{
  "n_layer": 10,
  "d_model": 128,
  "n_head": 4,
  "n_kv_head": 4,
  "head_dim": 32,
  "d_mlp": 512,
  "vocab_size": 2048,
  "activation": "relu",
  "norm": "layernorm",
  "norm_place": "pre",
  "norm_eps": 1e-06,
  "positions": "learned",
  "qk_norm": false,
  "attn_scale": 0.177,
  "bias": "all",
  "tie_embeddings": true,
  "parallel_block": false,
  "extras": ["capped logits"],
  "init": "uniform",
  "init_std_qkv": 0.0715,
  "init_std_o": 0.0715,
  "init_std_up": 0.0715,
  "init_std_down": 0.0,
  "optimizer": "muon_variant",
  "lr": 0.0127,
  "beta1": 0.95,
  "weight_decay": 0.039,
  "lr_head": 0.0107,
  "grad_clip": 0.5,
  "warmup_steps": 200,
  "schedule": "wsd",
  "decay_fraction": 0.646,
  "decay_shape": "exp",
  "final_lr_fraction": 0.1,
  "batch_tokens": 16384,
  "seq_len": 128,
  "doc_mask": true,
  "train_tokens": 104100000,
  "steps": 6354,
  "dataset": "wikipedia_en"
}
Each number is 500 + 40 x the weight over its row's rms, rounded and kept within 0 to 999. Layers, rows and columns count from 0. Numbers have three digits each. The size before them is the row's rms in percent of the matrix's.

# o: layer 5 attention output (transposed), 128x128, rms 0.193, rows 118-127, columns 0-63
# v: layer 5 attention value, 128x128, rms 0.223, rows 119-127, columns 0-63
# up: layer 5 MLP up, 512x128, rms 0.283, rows 0-90, columns 0-63
# down: layer 5 MLP down (transposed), 512x128, rms 0.142, rows 0-89, columns 0-63
o118 085:471501525502479436490505499573566435519532498464453532501475505454522523472600591493492517521491488474520590531593533522439445476545450526513478525541497535453442468512504491490541518409523494
v119 092:517458517555471463517501502510477452436526531474510508490462490518491476543406538476507506449506461408535552513546503443545561486484497530549425482497511439460476473491533502469558520500508492
o119 089:445599473504498525507514400502540490575475475513583527496516462473469440556501434573439503568509566560534539500441580506534551468462482449522525503515550493517455463455419527502434539530528452
v120 077:478547521488519401458516471495534484486470511485459431476569497506502563479454527509491495478531413435515502477508522465476486527449502563510532598435438501465532499486451430501539419474487541
o120 076:453533499475484551553486476669509475522551511479437575523512516415494515412486461522493543467507426462553564477608508442451499454466530515468487469558439511501488524520548462485491517476532406
v121 088:560513489515533503528512543502484481501509468465516514513532481475465503537459539384503531491459513488511432508524528529597496507581541484439485505483501463487468531452434492577484442478513514
o121 082:461528546496441459422477441432507487498461508506469583509540395461504524414504543472568522511498461539509536531450524522466550451465522522495481468495511452543496524475575500487513577456513512
v122 092:561517476445596460491540431510490525424455466486545551544466454502522518529518553541499479452482516571509497550511526415504497446506485507472475503501436459492516527446528538468540484525482456
o122 097:526436501502479546525491522529537470483500533522499478501478474449587429471544521524496466530472544460478503547422530481487480520507480430546513516506515483582500538437473533448548485507517524
v123 085:491518529523390491507488497508479582537528443486534470483543487451495553456447547607464521505552479558530477478434462518516542499622482467485495412551499535577458509508480521477461531512475546
o123 085:576540468482498496492512506469507502472441479491479529571479521569508511544525511408514462415516463486515390498477494465516503486482510542471504561438487512475510528488494463465539439546548565
v124 096:436474485535411491551561492541537582533504549477522514471475485510513527457529508518486495433512520441531458480601540472457525479431453533437472466511560556543543493535526524443423496486509523
o124 096:532495514484550469555509506525508476509496552479500483537491468486515481568501469564511476472488500595514586427460520490475441435548531502540499547467456450485531509481509458469529528464435466
v125 112:487472534475449484507539492482502533476447523508522401463528427489530469466477520471390439484547460533508468483501509511484523452518533526563465560483480497536573526456512502526506516488527523
o125 111:512488461558477448548468507554506456435509490439491529544444496523468580548565516455554498450491496478529547497521564414457465511500582463482572468494450520516484415535481460458540457469545481
v126 109:534534546451530536565576383497545560471458623459470448511518454476518436497528531526410508475531482486477434499510452560440481540423481464476547519472516541538486475497474536507600515484501556
o126 104:483469441529475408585459525429517522531470510539474564502490576494520629425528492489542585503436393470501486488490546458552545465486490515506549469505431513500502469539482492501492464526515575
v127 088:559504535505416496541526505467500605395497506498499447503450542490459493495426561530543492541508475492523457470454499488522558490513534489515462502475523582486467521515407517511469515532503513
o127 082:469437471611509510473536478484542458515506506499432469536463490457542481554535508411523449478572561494578488419471457553540550441501536421478492529548430510502501465501498530460505501515481498
up0 104:421524454511525525569518511585534510472544494530481530471491431550540465488510538473451523439504525493508471576458413510520549489460466493498476516452478391487472416454481442522529542491402444
down0 099:549508481478481487500475482571426566499480542560487466463530477556491471493473550488484537564409541456519410526484458507510495487509446429479454480503513498564466438480516545546508560488445461
up1 100:540479502534505485497542473456509514557450506530481550503470492537534574493440511461536485486465516500515534508491516536527492595498532483491512525571537423455460462509563486462477533459529372
down1 096:511519480533502530587509547484454520499541517497550519412550481477455510587483487535434449498522529530512552487555418556475463471503505468463466492464439545524505497546516486479506486593499518
up2 088:524570427585474503469601492547480560482478540465464488494460512461485541461522492466452557538490454567456536516483504503473510463529447500463473498502498522504522571444528466518409556575508491
down2 081:431440497524554547457501470527536539562510529504511528497495488547474492403530480576467475446461535455556490537558548535470509476486489472524527451584446531564539483432479503451501464453435489
up3 115:429541535511459522557483520532527567470435511479514493433462459519504426554494478546531457544445474489486442448472442576581493495525463496492515478466573495509540506468521422464563485516529571
down3 107:447485564504440533519527488514504555559488511464541494500459576538481499517497510496497522476532522531497498535460502506518428485496473511469482457493423557436406473466531522512507442524436506
up4 100:534500516470524520495543385530509422512469506560463492498471555540472523523526449533464526421481515494468469504471510552524547567486524558444524529514491549414518443468550512575539453493557485
down4 106:428456561553484521503533472496439493529538528562506510431429448587595576508504456487535518533491487472533548496578560532457493438500492576528504504492479495529505490455473461472514456491514532
up5 100:490466563467479506477543516535488507514547554468540476575494469528473444531513507501529505494486471494523456530466541611527542599577444438513534474446536465488476605530496482505426486504511524
down5 109:499451492476446386501450497401468510534549475515522504462420507470512502523445551461458485525516514502499513504486566526524553446631513519420562505459495462445450506511520515530521488480510566
up6 101:489567445607554470487557487493500469484501564485546554513485457471494473461503431565500558491569534516481530490479480552527510446481471548518464456524468442478553499492572449491541506435454476
down6 090:533498562548534501564492513481495516485511489599510489473489546539489485443467530401458476502522525480466476489460500471489496492513433414462476524572495530525541502494506570500505568358474468
up7 087:415406391534569519448516487448484496502458603475488500525523506477448457556479475480501448474461450506481517462530466518476450481512437489439496510536512530542517562557505538446511582456493438
down7 084:503507491488528464510490493376552527483462501576480460614520487480505492540539513452480583484429503551515501487445469475515487462547440564451488492505518440494534465493479491530482388472504578
up8 100:526494450453575501545455545473478437537542510508559486477483522560520531562465465536488539442528452534520549451499479508535471489548446477445595508485456489396493469540506543425517540475521525
down8 106:417510515483513547501410537511521547489516500462564524514485467528482492510461560541429524432531523410484503489564512515508507533563471502481509392572508497503434480555491456423557540454415522
up9 103:487504468437422534525604522501520460524572532498523439411528446492477459542560560520472534508494497502518477563444498490525487491548496549572544464458521444407578483477478505478474544550526486
down9 080:524449584483533466475514451527533459494481516492538542495575504547497522448483507447520446428549520419486463498470552547431568460448491467499508514499493489514458545508483509486527522428531503
up10 099:462481456479490574556509510593509524524431505518544490497497452482468452524452472535489502551533456549559562513460447570511494446497509457503487499509494580443554515501489521474538449505496541
down10 081:431426523532509472490479525593524470487562482513480471490509442557426418478573489418471528560500512513452523516585495519479540526525414465475508430515461541558503540481496522470508483453491479
up11 104:550565543478507592523473508486419527501511488498507547464470505520531503509495507459473564418500458430563525477469560502532496540473503508507522434496479619479487500492489512499456460548521457
down11 107:503462514495502536492432419566497560480529523598472514510550574505531555545459522503544510479490555574463509556457457472571464512491506528507444463518516500512483455480460501559486420452499510
up12 092:484489559500441498529576552510462508435502461513488516524471502436492475393508536453480454449543534509506477493556509488463460612457481517498557506551499527474488514540554485491532533514418538
down12 098:533546515488474542456500440569507528530493464488459490496490509478484439569495495554483553545495564575498509461477439463431524397489452520534442461465423561512465532531502542442545532524470530
up13 093:406494495525482523464523507475472484530466473455567537456515550551448552519523362504518526469446488497526447541504480510552501487522442509410496543538507513519488475460599565542479455487456519
down13 099:575492451520519524460490445405552447449503467494458459548501509487545526510551508479492537510485503556520468557450538493519428457465506457545474472546514469485502537517453490465478463541512540
up14 096:509419534540552493495402463518526439495425524487547540422431542421478518559525484513569549487523433538530501549529494493496449480552443463471451505504519496481456570557543523507510503454509451
down14 093:482489504474526485537527523472467568478506487501477432571519466535433549479519507494473530508505491445489486552546448565479503529494503491521555561499515516535540464542432508393522538430506510
up15 102:462489488376427468545517515537509470506475507549496520435526494473483409495563543515456515461466512560475490591503478488465498550506515563457598528472534436537610538449510485491506444512558481
down15 111:489495511477522441512488475396538512513465512526526603493512506442516511452472489461541455478566566459465515480506459471515470500555506560453468508531493518566520484484478440546504568502512483
up16 096:484505464546524472493527489453498499512418435447484590505536522496573548511491491497541507491489393590500430446501522506488444533482528425485468501502579547504501490537524494526487519430486531
down16 094:499511487497519520505503504395547468459505451451502422521525479522501556531458535439484491532483433539538477428550498486514509463539536523489398528478567491524573450559525532559502511445506523
up17 098:528530508533553553535457536531555489518463490444545506518557527548378487494504421462583531466507587517544504492519520433528522429538503511463564493463448498491487523486504526483535471444427492
down17 103:566540507494568461543519509464623491495460474533482419489539511441496491512601498485524535461546435533547606480547515413415485497503538534450497554467486493505530476468500499544494531537493536
up18 087:508461520541524470484523549498467515453478425546578566484469583519438554438507553505510460501466516582492517477511580483522494477427511548453468517528469459476519537556534428495465557575485495
down18 084:516496446551513513472524483455570518535467501451438483533474546473514486387489518478469470524529496515482526567515480478472537497537499450509526530432432421478528519501527499539437520484495547
up19 102:466518477557556488528419578507508584457425481494524536546496543454538449457567495590497495495520540473495566526443479557460562508415474438464541458530562440470550547487469556502542503511453499
down19 108:511559417503498494455444476544377468523529539571495440445520514409505528480534477462525497494552564530459469499521510507444474447490487485553505541505494468522541481521501426519570460446462499
up20 090:517503483494480562506496447532547460500466378491508534483529464521491451518565532545556545506573467472506575530485460501517554539442544543508489547491466552503441489477447508449500494507521486
down20 098:519482510476523545565519424352572500480520540496495492500503477438534509556464465466573497508487420544504584493485503504464454530492475562461515495523443460549456532472457436457544521488511517
up21 099:520459479466497539498608466536461578596492510484502533530475466503493512439526539499483487416521503508476455504434536500461589486536535461406532510482486506509480484432481553453501507501532448
down21 089:420487505499467541487454572520491538528503562473537530496492467515478469496450455530565533470464519497424482557468390470479523498522547486507384444522524491586528530495514453485490500470505542
up22 096:457423534566464460563577536551450540502463520537463603506554493506512509578491450500465561535472511542505504515518511557417523471495490507458476502560497535484466521469460527452522508447542456
down22 093:484478543475467456540476453450443526475565444494587439483452505488595569510547449503460496496467525514460514531490520465526517431485515525516570534527457453497493537557449488472527524505402533
up23 098:518588438525502508499480435584520552513477525527581518461506462452545444574520530502530512526394552539433503520506479559447480493514543443540514465623415483495468455513476502467498513457502489
down23 102:564510530447555515481525445544478503534495515500538455430444544501549504462418518514591545475486582527531478443516508512538523467620506497492472488506502536498393475498542516467504490553511576
up24 099:545487529494508487558526508479524452577451502567579542519494508593528475508455446477517537499445504439531556527450479564473475568487441452466542526498478446466521468529522500440418532487595517
down24 101:530500543467460582514514440537477513542526498515471467494544543463519470496458483441458487496576477401483473500532522510469455524532467495395476489569499583573541526491429547482519550437489510
up25 100:507446569479519497474530529516482494534494573558522563578507543449473517546501421501450474487498519529509530515417479524424519537562532475537543519509491516507476458558628493506542498526479449
down25 090:462506524425500470490413570459530514528419545537485513522550539463536494607505566495450535464543464501554494443433514462455495521562522488533438501517559431448450515481500541544472485492534551
up26 085:522462465501504529472537510502544464523495452470482582546488470574555504520473520427582509431465444490519583511487540476496539517410492529488546489498446515504486485475501459579463543506518541
down26 088:503469546496511588490514492502537456501436555464448567488485571471454512512479446497480502541464460507467516536393448464487472511554516522465569501513538497476482485523434486386535541559514499
up27 093:537497530442508519498534421552503520482493481433548509444481556449507554603512482514473517542522481516386520531524501560448444467484458511492467469621435463446458497518611510543481514501504497
down27 091:485515566455527527507500445510568452493502570514513530507462539508521501492439473490504424491490538493492479493508571542451510413541454430496498437509439570534513529511431545557521468507557477
up28 099:493438442532440493546475418516537484481549502449495393517505459503435532413526578487496452530474504466500522496480434550442516506543450514452567507489439557503575550474498501541483528517503487
down28 095:476471474491523460531562566454446427587466523480522455524483492445527543490498484605561473522487510542491525514495507496589441493503489502487477546477541500554517521415504517515512463542535487
up29 105:462513543473523547563501533517502559541518444522442511500511435525513477504470571475457464468530497460582447480504525472473536449521470503562510450512502582459503550495496495559597392460518512
down29 101:492523463542507362512534502535562485511537486530501531463499504529528511494470463534518492504442516559550535526504588487486527500503490455493552469500468493594485531518503464438459541492511496
up30 104:451531533462511407526515579572468503534478490439556512508507490482508464466511430499446504511494513494500481502502482502537549472511473508475574452451492474477549468437486560559538468556456468
down30 110:494576383470492435509523521529447437479459459524493431501529506514498505498501533542545424520489562517498481475490500487483515390517569543526481536511501506545395521552447505530472507515446485
up31 098:439524565454552509470449560609478489448497480526488519563497500488517432484561478544568472560493430546491446505444516510499533466530537513476461530505471551522550478481520522535494479470506441
down31 110:468529509485507507448470495515513467487489455553558513495536422419478497474565483500561486492554496484540497487495491575477519458486476485523499456568521537521548474546468518548530453509535520
up32 104:461496524540483556486420430547446486501459495472538506484475504465593450566514409516523496495477466495506431449417458518471526525559467500547487511508591474434456466439509502539465473542466585
down32 109:434495543486466521424440582514523473515555553490502512481417508571480476473558500503493526500462503487433445516486530563501485556505525504503598509521478484437517503465527480440493491475506605
up33 095:489523504549468532459558436577517507467504520444492522405545532524507447514549483419487565498533465458501365557559525501433498476482483572559519488477430450492503532469495556505529529488407467
down33 106:580476532537579544543471423495497560471502509533504529524528521451523455511546567375497408531589520495415495546502515576502445520449479551512480581539492477434511459528466473434479511523558483
up34 109:467460479521543547471502445359460540530502547487464430543516512451513499616467522516452573535535537502520519494506429536512538536503467478452558540520500526460565481503548470551477532567554431
down34 104:509527496477482515372474524299505522514496413506464492483499516540482462619522514466491513540436527478478561480490503484507527543481480480523518493486491497512453517518528548576456466461544520
up35 102:502544488474470577509555528597470505561484468559485512486521499439575510592460506516554480526457516454485549549457533527515512491477535507440496474442503456500505445506416526536441447491415563
down35 105:460524524470588452484478441518483516432568526560454513528503474555505393537471497503553474568484474553490476542568479470513432473520401543513497546552510475530460531504564462504496433534468478
up36 097:486499528493531459503476532517472497510434561428444438477517441523562436504558418478564484521592528545508527526507494503525505583491487478490522427508479534532485532604395419479544531506495539
down36 095:532474452423502501491532431447478544473438502461441501553516538488389511504487507515492475492515554484507485508505576496605445445482533556548530477522570506521506556448489509560468452459493459
up37 110:485460475564520429509507455513486468518572560508471488506547481445415470482527434503509467464412554561550533561476469422516539497431487512475534492458510541478544515466511521524518572502498481
down37 104:440446514499485521525484482526526469492491537619589444480487520492487404430510483549541464463470506526484500597549488464462502492432516430523534487513490491532421519574523484517593550520453508
up38 099:569546539523524471500434531504495498560464549470446505463329526481419533587503495466507506540456478480484481520493517503478443506468467494503551486524445517416526551552535528477460553466518474
down38 082:485496604454530522428543497570515451463486491496589502481428507509469470444549504535450527402476551484469550470436487477544512520481549474505425490510474537555485507490420501486564473426542499
up39 106:549553524533422452472498512486480495521530505540486521532491490495530544486507524439504545527585487520471526489536498476556472518552531515465495493497563483524483542515456471482504555478487466
down39 107:574551571510463507482505535524471481533498585451500539445454508578589519440547524493489487521589508510520506467507496449506534542487491496440508528417486511485543467484450534493509542519472468
up40 100:455536494498528506470459547499440484470502556484504527534411552519503556507439498500571466519516451506510517432511462494547471475513545542506543401486593482484557529535491481473449548428457498
down40 095:571506510480479500425473525523572390519534476440507507505483533569511488432514549480523505457542557459498551532548495492461565579431471466470543427539499469509497503535522567484515477495489443
up41 098:552478493592469453466481522516551496575520458443607457463470465473533528542522423463470479488495466521540492545424494488458532506509521508499473522521470446489528506535497499489546513493476501
down41 092:497497477514484529514559518451505525472589441525471530459542528543498459513424564471509528532553454493511432484459449519465453564518506433546465562474506564494461454483527509433520550539560444
up42 091:505504479539557549516527474494475434489504520449545557450510422567537445509547477506450412516417557404493509523484512503468499482559492524512491507564462508488525566453521535496463497514508513
down42 095:518495447557483495513477477411524489555478426423509538485473514565520525513440478546552499545513543481514414528518461532451517501470480505539498528496440462439533514478509548525525516543557513
up43 098:496468491427529509464548440492448551441537537420501495510401544516530478549476468539514557537450507545500558452547484567501518419498478499454534512521523458439475529602460517506453511519444487
down43 084:445504528535502463463507482544537487475490581522506536515533551553462502443542466470466478454470475429481490483502523522548575476568529464483484575485439494558403482484458536583493475415482505
up44 099:538488547447447488524472539532529499529445505459491523402506518542528479549484510462495483472535505516500522514493513513517384482517498508477503497437405531491469484591443493532478526459473541
down44 090:506495481557520509417468519537487540559439497459447514568479449465579477549506520481494518456570500491600426530539515468435491516516455448493495525513510505480425536534488551525466448474532501
up45 109:475425471528525582513475513496576461481517573502481455482492402500507491510500434469584479478454497450536531618520501556443542539565537499528509472530436473507568592504546497521424461485411462
down45 111:515454477536453560477497527525489503519492498497531524505524455446455543481448450491516477512510516563498515483477640486517553567541521505555470408517486527491534524540480489441535443545448452
up46 105:535536509527470540446484521552428489410465512470523380496501454515495529481475479480535500476480499477461570542526535508457474592511549449514514535515577546463464558489477531466495549475483504
down46 106:417486453505501451472413459554536517473509483465450460533581513545480470557560468529446576572455522459494515488462522580498531499530491513515516531536508545481543448466511521466389522500539490
up47 107:486513511575460487411559453474533495447505472505544546433419549417412559538492512506490473493497450534522531530442566530471497481549559493500516503462477441474545578517440513479507515455496440
down47 102:510505521408569531519467537590504439550564494483539523578454489559481471553467466486463463528428567517527484535498534477523494456510446421570496456551480533523493509449494505475521531425456474
up48 109:464497481496494555513499578514498502420510492509477488488560466443482516605509495530460465573550452496551529560503493524557522437462453503541518448518507557474519538500486457563489422451537463
down48 107:466531465516499519529497488557480405548522497458551544501481545533508431442504525504442448492534542503535498497551549462467561570466485496457517462472503585456433536539458457506488486494431433
up49 102:436537483444474481528476490463482541446538511502516515537501511539468480478528485492435499579461433488494551436514447486525579524477495521537562557520502487458528493582466564441515554511504450
down49 085:516483461470523533448553498559517493568549474419493545477524534499525461426502480464496514540428457490559548481530563480518513447464437460479575439462518490505527486542514497440516425491456571
up50 100:387492501533459528431475536429508578509509533485471448501471546539594499530550448544423531559516548588513469496522496472497536518457536483478503531510500533481519449595544491506455533445474442
down50 102:508589473507532478513499443494511577482489476503527566460502410499472431508481470504494478460479536462485516537472504512473461474531442494539456528510539552501471487456547567502527500550480556
up51 110:456499483566530516441583498495479525491547464442599416446405514398515552487517493458495536513528475483446484497551453506536528453540490522439525575575519474481530511492548525496504407480471510
down51 105:516465498585513434477515568480516519474488488495499489429482505457544523492510495512523520478520491434482535555537479484448514482476568519512467568528498585545490507520501601508487459445493470
up52 099:528567502545524474533455508521457492536477483440492528529550517565514508478551494523530567515543500506509493501478418476511410458488472537530453477510506515488512482499465547531487528623500559
down52 099:484518489501490540453514562550419523576444504479511564542521418489473540491526465475471454534545536470476510532544458490454508584522450536446513513555410516492483505491511528508509525563520483
up53 102:470540560460491497518460536487519591453521537448504518486450511524438502536480469566576484489457483516595451450539512524492490467532466435493506426491465513459489479547463542502515523472452453
down53 096:512469543551509441419445482465566559530465473583482529483479536526529535441507539552453454430579410407483492459482498512565480523550513484452500553475506446512525485468477521465506504470479469
up54 110:446544530463474530428536491442481514420467528507524527555512556555503490543490498504485502554414502445481456440475475486465538539501494567439495474482494446542521519444540455528497518515505510
down54 106:426582511503478464498425532395466438489499527501464506465479496536560485558476513486490479528508530506572515488580476427471529519402521563417440490494565492509517540513525561504503529465467532
up55 099:575457424457554508539535430560525504431452492507420541536471451463487440586529516492518495457559526557537487543477454476464569501414557487479416497523523483474495476491530506473515452411487445
down55 095:486529533535513488527528436542454485473439522483518492531483471480487453527527476581464416481553551537493470485560542487488416546522488552549474481517507576488496456518442603429531501507452513
up56 095:437503506477444538460526541509486577503448535483552406570530498553537519437490499493519523480506435548516493532484505521516479481508532535414522459461521531458518416513434467458501538451406476
down56 094:495547506502484470495518455370497545610501551474436487551566486519492557584482547505500483483529497486484450479533523479510506483452501519498444505490495470447493511553462538483464539484516487
up57 094:508488489547464529570529447464474507470403455546430507507498534418518550451559452548548485482509526539519496495514491479522508475456507516493454542464555503482510602511527498505522526549359589
down57 097:439487434451468487479538440413527528454472472516491522494491520470497472526432445500507501498454558455483468499496560523526471466532528581469509519463534448485462410475513462531485531581524498
up58 105:489549537560512513604540457469483502488454478423512522492546539453537511543542508520448480500476530446410512529517508535484552487513478476443480420453581543479504506503524503505457504506631503
down58 075:533533508460557482549488488496505473490515485483559570471501513489482404455505449530465510467526596458448517464571484565559575497485479460532475489440527497544506504480450519513497412444538532
up59 090:494497488524509499481457431518518471566564496497474509506476423517462457561522546509532573450521531496507463495499500576484588541508508489559539506439522529486522518590474534548528490528514463
down59 092:469413443531447480466503507431493492512457491543525456481457483534487512552485496478474539482443533429517507574534499516539433576444508470537505466565512521473485455486483591449508517574522532
up60 101:434461481511542541519489481493462561489499451550482554443378567469437495546455467451530457522519474460496480539493465537463475460520533563505511502507515510393501460498490478501411525456435488
down60 086:525471420511494492487513490630471528524503493511547508433458532522513421440480455527517596528544438493481474523513452479515497464534535492521439505465492513524555481489438531490542469478419498
up61 097:530450513496517480498446475522543441497500495474529552534553513448612517538468522519466522464486511498460494485500510577553411501508523534441488570490483459475526515518476492468524517491432470
down61 091:507571499513476532532576495504487548490512470475471440478444480495549546492477438487456509500522468505448529572528511497537439524550546454516513484493555518548544566512429483454643473504449570
up62 093:480530473441533599463505441531530517507502527510610498562515407541538455505438455454478483457433495495505503503494556562513572519419466498461521544526533491542595510575513492464514541502502546
down62 084:490455496471513483570562418473515465462523520494560540553467479496526539480477429525512469490548449499547555561538481552526559571468465495499566514465456544492532523523451543477600439505485478
up63 095:515539486558518487502521457536576434512407497438444447513556423519520471576477461587534479533488504535512486500485451553546522597487448506503497497492495514521542587433469464447529529499509555
down63 090:497481492527402518565482551430543525473479497488495487542462521536485469499533531505454540504528487431529474476559493462469525465517500459449486499567497504547541548544487526512482533475458555
up64 101:416590517527525451523491508542577499472504594439463428512542492517525463475600448528578486499503480485490435497480478463490461567540465518538575498570464443521532506555473462501451472489489492
down64 112:552495544571532475533503489470521438539494466521521510477484399468565517544463539420450512485443513537474466487539460565492537463446548462494453412504589483506527463561522444494522503480551470
up65 100:492495421473509449505449549574492481504472474466590484478564572549580479501539518410480484515478472521568492525461502522475470485515493538469458465522535455522509514499475531476468536502563464
down65 098:601542480495483455446514503411568515459496518565478462474509464558461531522483499498446532512447527491497570486515510545467548461461480474592462495573534507537571507472506513496504478468451540
up66 109:522548493524500467557553522390510583485540548448468500467558531487526519615440467517503479491527557492490488507496442519522493494556459490443508531459528416517507465452580486494461512447530480
down66 095:542525518494521546502519536316448511476464489565487502502475506524483524597541477534498596545459497519503514486506505479462511467430500506563454472561449526512533487495444474490488529574467525
up67 095:480543444509437561484507496556459477546521486447572458543517542444487445485587469518498466512566443525544508500443493451486415508507521555461482480484518500517461509538544470562425521456411556
down67 099:547504625510496562482515461558550517517487535467466490567454494529516492447426417513425493493525442517525501498414553448433498491501504492497470533500484528541544438430559481425581548508517480
up68 110:566552497452463550546483439519453471432494496563503520530456454439504467547469532567536508448462498511540520496534504417553545576423414457507545512522519463503474519448557544440464437440552452
down68 117:478462510538488542558530462580512494509457505492420519524466495463552525454537581540561566487535496521516441444612516521474515525480455460502518585557506514498497511515553608434513547467525480
up69 099:522433521541501546528493542489473557562474499539522486534474486455515537527489496481461529502518494539543492496485448509443553507523470552438514452498536476572514490438524541507532524541462575
down69 106:513427514479515514541448500486491566497497488582473508477548481436521431580529548486537527489493547444515560479501515469510452453518542469532445522456539480421541529486507518534450474486435506
up70 107:487487544552458557449500521509453465523494522509506465499428542443396499490585492490468527516521497465458498605521462566552465439504529525534550547541505550499500508506492499587461478493530433
down70 115:477535481514499519475506484496521471508520406510492503462538490550523498596525523454462517520498512421531565473544456456531493532488509561516432414454498478511524472492515500506507518531494603
up71 090:498586479538480468556538498461466479469529525564488519492552466507523481555556440473541509444509523535554460525427483510434463446502551485580536497553536467552439492435512540539541526531464449
down71 085:490459447543553520533507463473532604537543457529503542511508556487523550455548477471520463471426482492459536508570467504533432427463463458525427567408454573491537472519515482495538458491464531
up72 093:512534579564488423525509498534472498428468495551488503475612548480514536531519485445425509515460509518468528491463464502549468467496482489578442491491526530573477503544572488433482494469554496
down72 096:547448526495438531505493481484505484499452494540515426490547555504512471523475494552463485488506490493582493411477462494495403442512496597567414451499467533505540545559503445503480566476532530
up73 102:478505551425547452482486481470537524522515480546485524546508546534601514547409530509500469561471442431558519521396467515513484531505504499465505484495503462535543521546558486473523492412562507
down73 092:517464461542513518517474503450516481491501497479498538460536455387506519549432589512417500464545489508521496519534510452509486401489536482566477512487476432475427491534472521463497498593493512
up74 098:510575482549523497452530489511422488529503538463455538511501533564571517496423414480543456505625517513451502477475466519481441456506525487518517469455535518484526436532456554460462499421461462
down74 088:474427457439472543495522500518555558489517488466451535525502480465525472433516518453546483522476491404508502511509471532463481453505519441533554444577494493495481590447497513598496462577479470
up75 112:439537467493546470495529468475430519463528530536513519455557534516529436558518488458503490439525502585513527515489545474528515522509497468467543509494462473495492567493418562504524502441578555
down75 105:482464501497540435472512495488568553423480455485514529475478479487474484445484531583580509432474545466453490403519476433506518547461500513456476579458510509516409522576491484475492464442500530
up76 098:457485554479498406480448512495507449446479510445491441552494494481522489500494485513478556458511518528536499575525490548519620466480510557506531556505475511443482523488510548495472463511544443
down76 111:545444543456435535509425454515496531471530481521573476450474444524452483481468462501518418520571510499506501487566468580593494454476483528508492468511626494491482551539504496516483456463556510
up77 093:503474509497497440522573484447473520471501537522446574529491512594552457514478462473522538432514534494551433492449517446566490520520463488512509511468459570518418459475489524511493527482507544
down77 091:493521514535509556487481572436504465461612523494459468619480532491465525533519587483485478503510508480434475487474519510548491487441564524470545552535497475465540450558526489445459444543508471
up78 104:493498502411501556502513498475438496544421473490559512448567520520521537482544534482455515484490515480469512506542485568526511506498427513472571490597509472534467415392544475525539544540475486
down78 109:463498455483516514469481519415533533489452538582435489519523502540573496536523509491506522512514505511496554481522491515485434551474450511473479490533468504491528542454424521451490524466514420
up79 097:449494499612524502518460467537487462512519500507492436464531439540473485481464468464453421515483498508508533575487445512488481503503546463482451451479442505460560528540551501532465466547480443
down79 093:481430539521491482446556495496524479600505439481472490467543563479491544513505453497499478470492525511543492410499527405570452440500547497489485440502508452564535472489510447554489505447507526
up80 105:532602514461542594478540469507530537535527471483529477493513485494495512488568505477521463520474459521509514481562476425452531559509544464435504471561552556493511518583490482436522484468518506
down80 098:540502514511543524552481429591456542486517523565545553539510471524482438471520456462515470522485478533512478574520498502528438509536523486543524485524514478502447500537473465484434457479533481
up81 090:425521527470556484544487467506501511519464520486499527528505435559481482487454492504530437500636512442483475520483499476495446455540438424517519540519471500502543518346530502526525546494462557
down81 088:578489506447477490506535530432509384500470507531528501484468559556452562536502513468556518537530472475544566504524482547472431469486481515481469511472544492531508480581481522548529452516557537
up82 102:547465575510603507457515541487510470563449530527505510518437487504532474480525447437562530538522549487463468550434506557538494505457470547493533437526479604520472455506535455551501449496493510
down82 104:491470419522542457486468486537551549575488527458460465533541537463460533509497431583551442499594498477493487418457516453500565424464494503519471537519505531501479525470518470518468512594450514
up83 099:475561481550481527488522525558519451517490491498520539456495461453475529521394515447487581547416518466493516555499504528505512543473465535530531534519463513532560555494575517516418484495458506
down83 108:528476534575475461470535492484517524560488494464521448508528518481430544544541505503484471551454607549535549526515497446509491509536487480578484548447454474479487403484451508563464471557458445
up84 092:470459501501444465461433532463527595520556539535500475504477507496480391442491475510578501462492486434551572498552523527507547528443507525564603556494443512506554451481424487465468448471488532
down84 091:514487466539472503475533536440570517534466467484510435498480486500543491538587491467482535545462488523480533592532480515540517513521511467548459504449496496570573428484503515513490442543591548
up85 098:509529457519490491514535546509451508500469485490496562396473493528490459522475403424441458517543524492569563511515462563553471554493475431565486567520456593518516579451473523470566498578523532
down85 101:508534487489513492544491564492554536533501447499500528450558482440493532482528517470511559495463538475453477528512488529494519517458546460436480395563560486514488483524509493487546422410530559
up86 109:478505520498491456514451548559483489501501521453476507411550471540486500470521509485558433534468536471500531524501434558463483484513524482497518428467482537580468503486528609491530470467476507
down86 119:509561486485485528497528553542444435499494533535503496382478551429507507489539488473498500548492428524464534499528544435517504486526456538544441544490538475516481515513517444519492500524465524
up87 092:490403538471496491497495594403532503554464509407536542527537487503498503497437429509508494453547458463574481510525507509418436517503540484461570485553533521484541473489485436524398554442519498
down87 095:480492473534455506520476526372511463474509519492457419547558471515510487454462545538499488512513515519471505477545473502530470507515474559518441523592497544508502525531484560485601515513509467
up88 104:509502522537526595494512548484512508415423533527529582486449524415499436558441479473514490488488505535509522510533469522489462457500419460484460498483480469569478478527471516574539484476462472
down88 095:529511488486511513541480477531480470509523519471486525468489497507466506456484539509473465512481457423477453453576431516500517544541508495568476421587460533506538473559420535503470522521452570
up89 097:564544528473477490564500515483520498499509565500513489548565525474490463503488521509465489484467490571476516438486479532535480471503515482564510451505533497544453482538491445427502513480534459
down89 096:495515513479459467501461446468500512489544456573472467484533485452490552532502459533511482442465528520519497508483431493616480462522554536446474487548500527502471604449482450469462539477569528
up90 092:519506561516510456487511500535489517478525503517497434491557495571543490539480513430498568437463487547554495537444527459477505568493494507474532564574485440428519484432528467469507587518464487